Weights of a small GPT-style language model, trained from scratch on English Wikipedia.
Size: 15 layers, width 160, vocabulary 4869, 5.91M parameters.
Architecture: LayerNorm before each block, rotary positions, untied embeddings, attention and MLP in parallel.
Training: 258M tokens, 7880 steps.
Each number is 128 + 32 x the weight over the matrix's rms, rounded and kept within 0 to 255. Layers, rows and columns count from 0. Numbers have three digits each.

# up: layer 12 MLP up, 576x160, rms 0.341, rows 36-185, columns 40-79
# down: layer 12 MLP down (transposed), 576x160, rms 0.109, rows 36-185, columns 40-79
up36:111068156172098173171151148122001120110118106158135103174120153131146117160106116160120118105139157140142113119118140092
down36:112147141102148129137150083102150123182181152153117106106085113164149124162084159103130151114113136114117143157106136159
up37:188105167110131173126123174155129131099132162100187113131058098123108190102111103119185141200117152161071111087110141126
down37:126120097121208118159085166173119170125119126063159121097083118162060161108121137068210140153042132137138159098090122068
up38:127140134164071103157111103115088132201132062140106202167156149143204140131094127121108149176155083104053094072097112172
down38:122123129155086163111155113078126071149158144097144128086138110089089139136132052153148088105132139144164108122126140097
up39:116151120024110076143139077127155133119182176067104172113143190131103139136138068102166175110172161135102179131081150114
down39:111138149126216120131123067175147124124168131140116143135076169145088113087140156079148178135121074100077173115122070153
up40:113145158084161070151099155169091092214106128183148086133114116101165143190200108109151143158119139088195079183103163137
down40:140123142091145101132145139112171114136100184211153176133169117133144151140077173178120193168184090174157093175100097114
up41:124135128119158068131141076139116099181081141080047144137159129118177154115208146106166185202041105096177129134133140076
down41:145168134130150162149159164168128123133151136090085129179068140085145104111139130132107126134107154126118172128074143084
up42:155118185113096113121084093116124106135117104125133102118070094100115156092163157090138138077078148151179129146123190101
down42:122106066119167102125097098158128113138094152128167068142166104103140167137164149109141110087128117113131136092154093179
up43:138138114127120106181120073130065184099168127137083128120107134099172076097131163089128168176058129081096221128154060115
down43:151131161130155124127116130126120141158100103166182172145152120149146152167147106087090141132179104191110139102128187155
up44:112084145108128096073126079116085094133118159084122193147090099091136114123154151137098095149090174140127142137121147124
down44:195118092130201073127157136138155130107132186125090128111117102170102159129168095229126149133177150168073169121134104118
up45:131137158150127160105167168138170142143134131099123138128181107169099141136127079058123129119128112126111103110159161103
down45:084204157134120128159139161165138160127125097128153148128135096123120142099137119083076091105152126165091079180108097097
up46:119164147175093091111085124134121115159202128181090095096115189148102130102113153110153165124122144109091138124155040148
down46:106132123151158085150130073169109153090080168039113120188133140172164109132158118145148097096118084110136138100136146084
up47:150158130107161171136187109093146175141117094128147188134167120106096101097120124139127144103113105103197169120084135100
down47:124091145138090117059133149171153147093182138149108175150132090143144173128109129114126112076145120118080086121136211094
up48:108118169150069118095149135143083234182104080120106188165101195107084122117134169126086140189154110171156115109111182151
down48:143126171046124117161154116181103203083075122119151186118071193187108154080099154187111113187096119161158070115126134075
up49:145138150164107123118058147140166130154107170092126080052163079119084133132149104122102143102088109162116075177152139168
down49:132149114138140115149176109111104128133141107160124101089096147110165125099087157124180102061087134143171155106182141111
up50:113088135140137074095081131108067107110143206125098123142137115142110107052081106183116131061115110124048132134097125143
down50:159150093152133153112141148131139112111154066135145159115138103124232034176148147123141080108148137103128158153139110131
up51:034143139102081093122181117108146096135138154117105155132129169131141151164107130147142131197088144111163174122159112158
down51:113138107128163134116122100086078130084110112158156136136113128113137162120093101113148137133128121155106105107117163145
up52:072121178094126112156116074138118129071122097112175080121082115084095144105165126106110111163133124090148056123153121144
down52:168115127111075125077109119173179125127155112117111165075116099153111158124131119154108125070123160136102125135145080104
up53:117147064112100143176163144088135099138150160134120137104194125111171158140152111178108128162152126176197140083097111162
down53:096127143097128101066115140165154144184167143141111145140098106102163100160105112091153145134119108115071095199126149106
up54:090143079167139123099121135093128179107140172139147177100133128138167127112163132139156159093104144160167106190120142119
down54:125139100140153169121127103110095120102081113100139186156148120112161127115122135103073136125158091153132153106091126171
up55:150126100097136140141108142161122188158099142143149098126114135112114071145141112103142115190120137141180125112121116132
down55:084135123166099175156129112107119145178146097124066140134181088160118181136171125128161108160114087156134155129110141159
up56:081161153190139098142095139099083118068122161079109161135114124140185177079171130167117156154107136098132174098089153130
down56:127080129090139153178143109151123107076149071101114138116116101099148154136158086111108132154225143113132156165123122097
up57:162180163164043133106151110066087092114185081106169170157130117157134123163124125180079138086154140097128086126168111147
down57:125099157103134104107148169081186110108107153114163105155141128100107065114092087121149147128114170161107088149135150108
up58:132091101124098190189142178088144104152127092124054117148133083113144157091170148136150127168144071095096136114147190151
down58:156145108160119107148177107176076172102108121159149109157100137133091128136120090125118109090108141108184168118124109134
up59:093153114129126107133049173130196092129142168139160094132100154127139157154139141135146097090099138138139129105138140138
down59:145151169198133115104134084165117114120158108156093183116129127107091123114118096103128113164108108126136156145113126166
up60:116100148105096140138099145123117133121134104135155133120110115194133132146138158154116142135122080117137106171147121124
down60:127124121143190099135114105091147135144131137128028158097143153124142125086107075104115154155119182097122128149086128068
up61:110118156185082149163162121126151125086108120183118126120150158035123124073104107135133139172163130035106146174088091139
down61:149178198106154138138150139088107156126138160085143043108124162132111123228122138092089115155139162202168135131074088120
up62:155103120129173157131119166088104095130119104190119145119115131089126140119138127137148113129146146149137173153181111119
down62:144125179104140129042108139138127124139157129126140109133138187166148121052117128119093136135112090077077125182148144104
up63:161129170112133084133105079153144102083134142095163094111134105137131169140127084103151135173112147119101114186099161172
down63:107101140088134175157092178130138155151130123134135154102109092117137133086104119194115098135096138085138162144133112120
up64:105128109097170105099123154100119128099157122135127127170167214091126072133156136097147119138122143115155152138140158157
down64:135094130124126083094107136178105102135109166138133131114150135130123183162121100159150139129121123133196119123162203153
up65:132114100140118128102158115037151152114165106045138145126168127070191158114140192150101184147110145139136113149125168129
down65:186126108092112097064076189127186153115105118125118158086146055155145115154160139085109091102132099102078151165127173084
up66:138164105160095095096096112134126090151099102114103145150090184175082079164120164126088098127145110163142117119095146171
down66:166128130091171160177131104112168129130220119142160098134183044094106135093110097117131166126125156129095111136162097111
up67:184119130095097177159116064095067211147156145064106143053110140108161160108137080141175115123132171115124120136078136107
down67:068148086102122134133135100127123124115174104120138129083088128153156103127189108060152076125112125147132134132105129161
up68:142176142127093131130114135094097096094085144124182035078097137087074155071092083164142179069115089146100129145095140117
down68:171124107160103134109194126135114109176128149064106139134120113131104041121135186189148167141183036170124159114115140104
up69:118126081158153150057116127095084118179111153193109099125160087085101086152136148171125138107111129125168170127096163124
down69:144098163113104100110163120132119137081141108142157070121074123113111175157121108175006122149143145076203102149123089125
up70:140065095151104117097107093154072116169157115118101159144045116120192147104143178117138119131069122178151101176160113136
down70:147145110119093093125103132139159105123169080126129134096172153152111135138126105077121134096120151113094076077087132135
up71:086046153149074086093122123106081107158091104157117130093122174080129136198184158131097107161168102123146177090104112148
down71:180128151112130099111131131146169179079108159125152187199160119152104146094073139078165078177152161146136097159088183099
up72:095124083153103100131156130135132095160092137165130093114098158098128103180110142040154222148096124148110105128102189135
down72:085081142146125139127169137123125206136174092120100154180124144151079165112135188082140134153153140102116155184136168163
up73:148160130104137123139119121125093114107149168110106168184167138172113128157115118116129161072132128145116092125124186076
down73:137149186143123152117092118173125144142155132079097083082081099159141164114088173075108118120036171112209193186147023125
up74:189064131144122112140111125124200141159087107083147080172069165095117119138103103108123112151075133139151119114090147066
down74:088125163135147245150114136075132110187110109150191187101086146086114119099128183128147184138096163090120169078090102094
up75:039134143155180176118173063104102099156165123165114190080127138109125142103144160212135139121101160100088128085097175146
down75:102128088142141086156099139129095085187117107084177093146149147138125125101133128163076149127093103086123114161133072151
up76:097133129138121152104070109161065081145125065132117103096073152136130128066168134140148097155146181060147166184013134073
down76:224171178126128120088157191091101094133167143153099101133119130156102141127144135077187145141118086153116139180100073120
up77:192106138142196150146097166099098122136133074097150098167108129149179126133153158109083185104144199069165110114130143117
down77:123121113158111133122150101136103172105131097124121103097124165125129142141120158205121072118144218132123115147129116086
up78:136171154129097197093085109121110071114151125110118123131152152137083099154147106130106126124170080116141123113132102145
down78:148163142077212120075092172122115106141123146138092125147150189150087121161111117119136171148154134140117118132156132124
up79:093145096128119136150122133117113118139139132080152154155127123150119116180124121106151148143088151081218142109163143122
down79:161122142166134091098146134128087148110142086158092135117104134125162113147177119115069123188114142171123141140120099182
up80:190113144104113158085122083096192138103155096118148106097090132117116056157132150166128140127135080152096085149102114156
down80:092120100131197066135106188088108184157072077120139116146112108106157146169176074195201106098156117157121093138110107106
up81:135128138114157187129128072100112174102113149044133175143076110091116106120133125140115137144110127100113108127103128158
down81:177130173123136021107166131168149074140137099151186138140135125083172111126084097097126132190117124157145149159096141150
up82:093143136111143177149130131113129184117130214146126143177188067093085110112176200076080068124088081046134237109169134067
down82:128102114128125094146117122148091137130129127115154034107140188114085138125150149168056144130136060089160178126108098154
up83:123055113144141105154175123124060108147119098092119085223105165106118112108111110134106081124127130095088156111150164094
down83:113074124161127193090086070109116098147177122132132177144115159187112042149096128101141118125112183101050168112094136160
up84:093093100200101066111145131136176083150134119114171091220146147175191175075153106140164129152104128099134185098092148105
down84:118168174102077127078096139095117121081152157116093076098133163096115117111133103119052121133108121219122071139086110086
up85:057175135173142147133124119108124163130154166166116118092165123063106136098099161110111096105096116108174146079124121148
down85:096112124097133106123094152151096147142071155115115058204104065120130138158181113126146179121142139154136092141133152113
up86:178121115111140095131112105101096128079125152139156171147107161147147123147107092112121132052131148148140126189082135116
down86:120117124105087124162144124167156121105146142123147126109161094123171162109164120132115135144095114172149134129138082144
up87:168103116187092151111159099083078117122139157070141125155178116113147147146172074191140151164140130136163180076159143164
down87:154092117104056140124149103157131161115172131106067117160140108080169153120115096142093147162080158090088083160135125163
up88:138122148062079096082102154149092116116148128124151103114141168129117138107173081115148059065100109169111101086061150121
down88:152172167136094121126141129151136134103166119095085116082180119140086089113117100236105116145086204073169098122157104137
up89:139127096147183096152147093185126107081150090138148096116111120144163115149102188169155178068121145113180147133068117170
down89:129068110117043111093170110093112147167125142100120125184131098123161171111156138112117127115181107131219145176163147121
up90:125145101107146126163092070154145113155185178121139171194141126135189135184177173118077108177096161130108103162116122122
down90:106110075105162055092150098088085147109101133147121135120144158154137177124136126128196159142101126136093110118182093103
up91:139132133088095079107132117121120187126094120141132167148117115150098138135174138097127179165142122143117127107114115136
down91:133150152131133084165125140148106072164141101101149094131134081138138118163143134104122149095112134150123117158078159151
up92:165116152121104106136155125123186119186157111150094161160080125102125133122181089078127149086172149122124145101106120086
down92:145153082136125170100170134137099072116103122112168124137150145238176114172108076110051153099138162114113126142121152083
up93:154141172139176116124112112119166147134130088115112101110122118140127102099126089163136162154120096150144155155121089085
down93:141111125107130140128096124118102099126098117105153086196132138125095097112103106171153112145163157126144118138116081133
up94:182071113157102055092086096137157105067154163138107141127102130153145123152132090138175174132174137101076142117129177096
down94:137182137086150139142086159106094182176127094152102100150139158155107131114124144161093143100104085125208086156155126167
up95:143183140110192177076117161154137091141153150146116133115157217120050093181139140141146131118123099133076087104118116088
down95:071084129155109163114060106143108119172092102070152129152090068114139208093134122150157157108170197116090107136100095051
up96:108142138138107105140153143166110035113140116081130151126084154132097118145185178090157173115083171141150079122132179136
down96:115118082086127139174089150134098156114173112118111128143150094087127137177130060094155117132119179114114151138091104101
up97:077127124071104104136137177107128184158063126099156139163163136154132170150134142152155136102178176126154082162089105094
down97:131133119116153161069181065136111135085186128180111134095118114102135098135124135127149118184032100122106159073143156206
up98:119093163192116103088134117153152113159130073030118113215048151129130144120182118150115089145160119181102100112136183167
down98:108164066100113128145122157152210113128171159106107111105125125155097145223140073115115171086084113094104129025096085090
up99:161115123130113104104109136114096040123161118115101180166154131149138150114055161178123126118132117161081155096101117067
down99:136120117144114122141141152123138144153136097092122118124182120153114118153086095178088025115135199126086111121132117156
up100:139143105129103148147132159154096129164142148099140130132140107100151138111176169139134128109196188122071090157097107150
down100:111130119179121208156121146129147068162101108103115112168118107103133099092050092148132184166122102134127135116142091140
up101:148184161134142144160049115110175085153151131111158136146108113128130142115110139145106163126150117108161152132164124167
down101:132111101135085126089080126094128131135118164153119158110179133132178131162119135134131141138126064177092143202183146100
up102:119159114098152091075086144109093095175062132120154178122193092146107145186182069166107086108095107112119135172100102148
down102:140100097156124160145193105136140134059140104087133157130141110061116079099092157051141140148136101132100113122184132098
up103:146136114045160144097156134129057145201097159156169142157165110125109150179202105137115136090099162153142091110074132064
down103:132106160123099173126158101092181073063104134110097129061068104108136114129075116126168156214218044128138111104197129150
up104:138163083185143120069116080103066119179155093125139106152135132076111120117136062136128136063109113137163127161113136172
down104:098125167163154055214155111095132125115119132140131134134137136130128186090113134139106131171138110138099147104136042110
up105:102128111113140124141124137104136144134179120114098125120088123088145106107139102087134168132127120174097108137134112147
down105:151139181128107141150125133108139124111127056168122114115138164130145152121107098079111145142134157093123136163154144148
up106:111111131176160127121123144142131089134127105059152116094145149036098134138147129140083177090118144159107118146116129179
down106:111147129142191138121135131152144112133135127089136129103126160060102173108154135158153216107174122158143141153069091165
up107:140177154089091149163108137116153071148185152154137093131159104131131112102141135164109097209167139119156129101096181144
down107:137077091198105111155143187115203182145128127145130152123162172099144116088162085118124128172091108124172123114048111055
up108:133155153183119133125143113120119118096127089115141161145123130136137123088135067155092116187132161073181119142136120089
down108:116178151136167128150120110153173147123144197142146148097060132157128125151095104124114121114158152139187141062134089060
up109:103121122064080098150105096084142089136144161137165173094141145100134138071112164136118098080121097151119139114146103133
down109:153106138146195087140132099128164178139080115093110135154077159083124134151102177176172157160105065114150185135148160157
up110:137178142115132117145130123062199094138138152132086101174133146141157156142144129117131111132134124161184177148168090127
down110:121107125102202164155149132159135123132141115124106125148094171160125132120139136162064125120182114126110109180130092138
up111:154141141117180112150183153084143135098047098086092127150103131146148165146132104156141071147152157119118046154158156207
down111:110074109156088181061069101131166131143161107127129172148154102158155099153140149145149111094111105131133122134160103092
up112:107104135179137133188118107111147159125119156113168164145174188127170163137144158148092098138115112129127152173107143155
down112:111129111115122122118156126164123187127106171051086080094136109135111108142185149148148137136179117106159131151119146112
up113:164105104082157093117136170177117160115152136135124111151144179076118090097178120126158225098129090114109190174072114127
down113:158137125114098112122103126142123209117141147170176152155125138126090152170130143154191154078073045086120133089072146142
up114:097143137062109096111061104107178141121097112176136150180147149158150118088172168133174127145108073119148143054086121128
down114:124184123144144102127088133098179119065066132104113138036135215109170127181204153149127156174105088126126105145144179039
up115:179077151172130128086149086136108149092100112092157164179115121090127078123155065072133101138141146117166125131190122128
down115:133115128158196123159121115128117130127128100136153096161142134160121102160157087105180147143102084164135131123170132150
up116:160171116091124162132162063129104139079139074192078084086143168163176125132165117213208148054092138108110115122143113168
down116:121102092153125170135077146100086134173144155085129203151060130112131103116131115128082121124125152152138165136067155131
up117:112109111098188154098066076116097094136090153101175143146144133094102096096209107119140130128129179130110124117122139162
down117:170130124067115142128150173131199174138084098165135103141079126148179148116143100153139111094183191142156088161062127183
up118:149150162136068100134109145107100133107152105109155122094101095143114156118169120128165095119086125102051040083102149090
down118:107136095137156113114068136138155151154071161198129160187127120102112111097139127132082145157105107193129154209138123146
up119:068155136177142175176082170094105155178165108080117148163115141157087142140144084118124093162148170126131132159163108148
down119:210116171103167093101106113165111125148134078142159095141149100114157129075108162150102136134189108088129104150121109085
up120:091100170118153199145109179174139129109119155147073126164097104121136132130156159134133142097097105171095108160129110111
down120:125208126156144101140071150115109112113111113208105125111113122095125102168154106125088139145167109086158128144100138113
up121:098109093089111158119100095171141148136110143133091133165156120149130121128136168112136141154134138179083141147074119170
down121:105100147128161109113187114046119152116097146083125113060147129135115130174150152173097127115136117145141137162183152138
up122:148138118134079102119139135145150159138083145094161131146097117121116144140174170160116125165160100129163063093143184085
down122:128094146128186198126161152110075126172140125113059052128122198122123097162104103122147147221101102122087161133150159218
up123:139158136141095110086100168090105134141165154094101104114126048164106105130205135141142116086164130163132094134147134123
down123:150166098072207095045123115162167149146122142191118139151156115128104142115099135092121057089099156165085073128116134135
up124:119095096125159110151114154138075148081132148078121178099074178114121118155108126126116101163114147113103144143101131123
down124:147150164126134072118182131138166090169152115152099092165193139110175141164162139172140096092139105119089082163151174144
up125:121100158135155099141130063101140129179183055138089116084158094140111091160183113124151151110130124159141098091136126213
down125:128085104112140120187155127101133107169124141047135111180144121121077100082129080072112141125159166123136117110152129135
up126:087132149147172105146175160135100070118144074142101119069147085111156128177106096133054112166087165142123138110143123141
down126:169078101106047094137116093090108186122103100094138083130129149113153135134154153136056162138122132152110086143126074080
up127:109179138124083072091154057143143148125143171152125180174100123079126172113141133093133147184103130055110130102144149090
down127:139090099086161124186083142201119145141103147145147123122104061115128157158076051123078191133160120108163098127112076081
up128:125127143153039150163086138110099125102081164112113166097111163104120129109077097199182223091176108190110099118104117098
down128:119160128089151164123122173199088125120068129137100021118156140163108129166153087128102116129131158122118116109135127141
up129:124131180119126168139056141147148114087105128185072095049188096113112090186150063107180178097135063139098087177125137122
down129:147128139128126153078165147093139131120109105072189079127097190117119128084181147071150148098146102136152124067107157096
up130:108139104126131107132124138175093080074153133112109166200157177085113140173149145134107148181115127145178109087119162186
down130:130131076116144112106159149098097099112119141084100146179118078083169143095092113166123180151094145145151122128119144088
up131:085129125126109162116096078133075081100118135168096099127195088142162114165101087126161121211087161160131140161098116126
down131:116146076138138092201096175100132149108126152084172159087154104133107093217127195138148175087186192110126150124154148114
up132:121148115098085143103119152147165141144112144111116139153113084074104131149161110105098167162155139097074123170130127144
down132:136142175124140058118119079104130163152147183127095128066096132139133110086121155176097093142087109148162162072164137120
up133:063147184054097159101109116126118170141103153070180130133087179106072153157131133082154174196184152149027111079166101100
down133:161127177120151172104131143088140145129120098121118091092104075080164090148115077152115194177137142158133135113091197190
up134:117102187066116148144182123158150100193133141088093117131113108129109123114135127138120113220132144174154136137101114134
down134:117086143129099147117192094101088085086124111079089100081213156166118145087146095127168132098093165169106124079159148134
up135:149058144100131086155126075096089136097168180130170099089167168161141199129118153186147158154164076141126143083216102101
down135:125109130106151145143078131090116146181130131153103180131095082130142076170141106133158112125073149137105170116089161132
up136:153128185191108124131114120191049111108121140138129146123154156086109133122178131121135168081148121130118132163119136131
down136:108094106075175153105124138118155113196082159130104084170138120150118109130099152180136098118112192070175140107118086117
up137:098096130137136151144120161175088158122128134074091134128140163130179144109160107112135152127124125104162130075132172133
down137:204109107116095071113103092113155172124100133146115121117085129085157105095140113125096128064103093160147075188144144100
up138:139164174127174118170160065076117189092086140173139134164135104100120076074153145152132120128133077089118140127122108192
down138:102113139118138154120131112125151189119111104123109159135115064138125090185137156113122119071140048096111127114134076191
up139:154074205082130103123144138131120123135115083153080141108126160161126169088117125100116140094126125165020126140098114076
down139:122138207173127091137091106072175132102162148129097103120062127130077145138135148128123151105102125113102112112130086127
up140:149135177173125157122089156078093129125082167183168162130106168106096129092145101112119151168152080143121143119071082137
down140:110108091115134131122125148136147153101160181083096093139149123137122177128137124141103121139092173104147132154104081057
up141:086178128105148162108142113115146184107172158115142104184123196090152104147140203132141139103137150144168143149099130135
down141:156069111173140156124153119093071082116128116140093127111083074113096058093078140123112209181092135177151080139158107139
up142:103117102070050116154133104104119132184114170121205191161068126124152176083186100108133159136119088161079150099128117161
down142:133092089141127164143143162165112117133089049124148088111175103180132122083091095121094170075081155117121048136144159069
up143:129174105139164123097128129122073109129146161155030149092144128125167185092111148164106108102082136102068113091078160119
down143:168083131114130150126185143096087190103075116114172114027115093123103143150131129115111083158080129092139129104112126096
up144:111168141109140153085151082144105140123130171099128128152070074094062150093067114184183166161142098129127130164130158116
down144:107124141144152100127112132104138083119121111149162168093160133140152089151149080112092110126191145134104079107095136161
up145:164125157092139108112123169117073102161140192152098128108105110128098161098128123113151205098100117109121123154059154151
down145:178179099157064189143116184154191092117090162092108098079113157118166114104109149132155119147114140101118180117132099067
up146:113154132111100155117100177078125129127115126114159089134098153129136165149170126151175089127102035078106185121106126103
down146:114093114142142112129158111156179131101182153147124172078160088158127088165130125085163130111178189149173078080177125147
up147:046203208144136146128173138072091200175083085116160182138112218152068147125150202152110086172148068164159119103118174094
down147:151084163104076143149159142203106238093066207106239160092055191120099188089124130178090112122044176110172160151144108060
up148:142031129082074151124053080093137103097151142127139192088194079107121106168150085129124114056170048182122064129137144139
down148:148072108109142088106114129187150142111132168145203152117153114118116162113126098146134104163199155136208123125093212142
up149:080101160080061060144066128124037131151091152138081136156137159136109115120117147139132125112144113176159152134088176065
down149:119140092125084129109138165172149094110160137197139147108163149151132148126160133154111143067153078146134146091112145123
up150:127161117106125168173171108153143113095117151129133084150099135176140158099165133128153095147142147122132111149066144113
down150:106111098128117102138094153096112078105119136064112119188135116107126158167134110147139118155109146199094119163183086116
up151:137102125111068087143108175117138140149145137137111185185100189126132120124142080175152127122145172153156162144089179082
down151:136138133151058085149117089162129192156146116112140195127127112109098108081099152120098159107096123094162184096210067164
up152:103176143193083133090131114133057171139118149126166144140037200107071099120100133133156146146110149124101165145112117140
down152:147071123114156116134143145092150140135113143113116124137173136063166171123090144166158168138130142153128128105120112071
up153:153171179110132145140194097098124194107158150117046111060119167196095176120176163140147098112114130163112167154117165097
down153:195190183130091098137168130083169128155129136121072150076081136179152193079145110065156110070177151140122148113100134050
up154:134110145151129110105151136118109170139128172138147155123144158079087116164131112183070088131178085162135172095181028119
down154:118127096095161140140151123115139158131088117179090115099103089167112134193189145132168113143159209138150117145065139092
up155:105097171165157121115102085128117179075069059118129155123113175178081160099095116129143111153126123151126113129193143186
down155:156179124108110161132173176147097096178164192145191108100126156128101127132126089120098157080137103105085112116075132117
up156:119124137150128147123145092111143116082193112168125181132123137139184083108112133156134160104114107102126099142130102176
down156:104125133160141126181087188096080120138106165069131103175151177094098138129139109131118109100132155150116152128096124130
up157:113078127150118114130145085022104216136080194128169101189144096111153162105130143142098098164155091102122116140165143125
down157:180124084140124134103121152139126028137157131175086128113122204129085096108118141104160053125121135102164098112099151192
up158:102087097144100130115166087094113131137124104075187141109121084113149187056164134079171130176155159186132141134084137141
down158:114143098160181142125115080076087084175090192120085087139123115127167123075137173136171150147195200130148149163136118105
up159:157087146115067168155125137176121181124148112158093080097148231052096113177124160129097104157114107114158160145152142197
down159:105143130103146101093091145095076110144085149171123123132104134128194131125161098122078116114107069154126155137067093104
up160:086103146180118131134106169081127143151134130173188116152095117131138141130161111154114131119144095092136092071120199061
down160:143127152123143178102071116166140133111164116147111117134154100145120110139104157121123170120108173145129182136089129130
up161:104129124100109056113064172143156138134146199092160102216084138093166142091153115087105101138133043073118145165115191151
down161:140175073148134208201094087128144140083104106114105180112151119135157113108127172144107102202126106113155113101132121134
up162:145142069152173118121086075142084123172074110148188123148131184101112125195154085138177115127141153150125109113087149141
down162:109133138149090197131122074163181124099132127108058174049057078171089143129125187143147122171094096150143152151166116082
up163:084107133096184081124101071126140183133097125182187096121093135123152095121099114096164126137107144160110123116119135117
down163:151166102124115144108145123123166161087119096167124108104135143129125114156085097120180099124108155115137095108113150107
up164:112120152137191126137148172157120123091149194064113067114088089142097112174090108119093114128073146146169152119107117137
down164:117183145160095162140164108110117089113179063168090104115093081147141124089100138091166143155132098151055140146132122128
up165:091169150148105153162141147097129128162115128136111164122115091130125134045151180093135097145112070134169147113181168083
down165:124144066119105081172088110110140117191127126109075099159118122138112181188189103101071108106143181114123144132143131119
up166:117162147163145106182161146131150135139156122114164161143108126158129116112108162134143180114115199114118134141191149070
down166:151226109107137111097131162121148133174254110149176125129183123136102142156093100113106086108109115102114119125117096153
up167:158125203157096104042124138134106165127152149150127101114159112122134098126122103127122097060120147135149175147104099177
down167:088145132143118120114106096148140115108137121154146148106135161132101131094148118114170088112119083142154132099133133152
up168:153139125154067131152096177078137124132142170137090182134137102089126128156106159147191118138125160116171143105133083178
down168:149110060121224135139101101102084153108153136113117152123073095207105154077139114187127119130120165107096091145127120086
up169:077116120102090115162105144100127090133163158118131135108064121144146108112183148094072170161145114103121149101164153121
down169:110143152142110134126187114092161138144146139157146161119110161112113148180133144060095092134157118097078097127141139151
up170:149154171107131159165184131092122168164194115119043168038153109155166168095118122089079122142146114088153117135131151135
down170:131154149132104109151135111112164145150156141142114125050138133113122177155171186062090116140161146160171155098132179077
up171:068157126135144101167156178118079079104119105167169135157094142196072231166197174182159179176149089151117073167115207120
down171:100161156151169056102123123134073151054092072108101091120082107206119106133156157085215065132135205188112055195178162110
up172:116068148158157094199140131090162110146096119148113145117107148145156101162144128139108188131171159127115102143097123105
down172:129187116120172124208086134105140133153168083135111148110127104187116136114180124142132175214104128152105122152132149126
up173:139143160155077073153155104135119080150160154152082122154135135119069088112125160116173174114149123149083190093144126133
down173:151150115177120111110113123164118132078154111127139111124122171122134140130137168117165112137135151177116090120107120113
up174:167159214167068094078131171088110133141163145122132137123146159151104134098136111180157137120143121167098136159126108140
down174:101109141197079150112142199148132067084125171126202170143168184112114155060124103132136125103175098106127191113104151101
up175:100143104131114108106120108084144150111130122145142155162083169106103086076160119115116143150127157155134141134125086148
down175:143148097129114177132131160164129148117166090078146149126142117142108163122132164130153144090130109129114096113137163177
up176:164182181110148145153145093080110132115088143095135102112112106150145052145086152144142152077127092117060145135087172109
down176:090092131143123114145134121130139093133170087128075167103119109147087136099111107132154178106104165121136093195142152093
up177:124126162096116144175119162134123073083108139180075138219119083149152161097143147173113158111162099088136200162153175141
down177:064092100094146110082156135109167153115111110146132167108180137082123107114084203112135173091125185158136155133148165107
up178:144159107109079136122110100121113178164128078098101237175119133140155118081159148144146148110145172139085175120137147086
down178:145122152149135181128149099105154093171129148152133038113147170112073132168105069133121127135123109116101066113156100178
up179:137090162107107133180128078160080111138176159132063131142123120106179051128109131112124163126064170088096145137066139080
down179:127139092153177117131185123207147123157153147176110103195107128079145119111095100128119090157113126152181123104128096096
up180:138135134105138086123122140099065122134114169111168178100144084107119147132111061116139145118113000155095160137144096062
down180:182115158052166091106146131140132170073146119112126080121134104096171196104121135150157065159088127118185104074178117089
up181:135131190126078131134077055102183093121135133141154098138159151111132159097138145169177097127135121140117134136114127064
down181:145159141127127133073142122156158174170129124150177137121142140111134109146125115099153098113106102161099148100094179116
up182:131132099133128072109099064122112155123132118141139143148149120139119127105106106161096167141107112132117085109108124120
down182:069039121102135188138178136122152121128128139164112139099156133110163163141110092092154124147151168130100160155110154130
up183:050139088111115124153132124127179078143127099080091151144140167147179161173129133146121144136129152077097159096097209082
down183:076121150136153116140181161081089099147135149103160127115130117102191141102109193103097132160094119071112104158153133083
up184:106163224094077097147143129116133150128104111113136169175127067120095033126133166131101156157106131084096130126156113121
down184:167097084125116126151149131165150141130124096145109052144119100094093218109104122135129122123132099201169100168154130145
up185:183194127145170063147122128126099106145182098105149113111174129153105123104174153108114133098161125161172143131144143147
down185:094088134168164105141087143122109147118139152159140174136160131102066163150161128098127129158213071165140117130133116107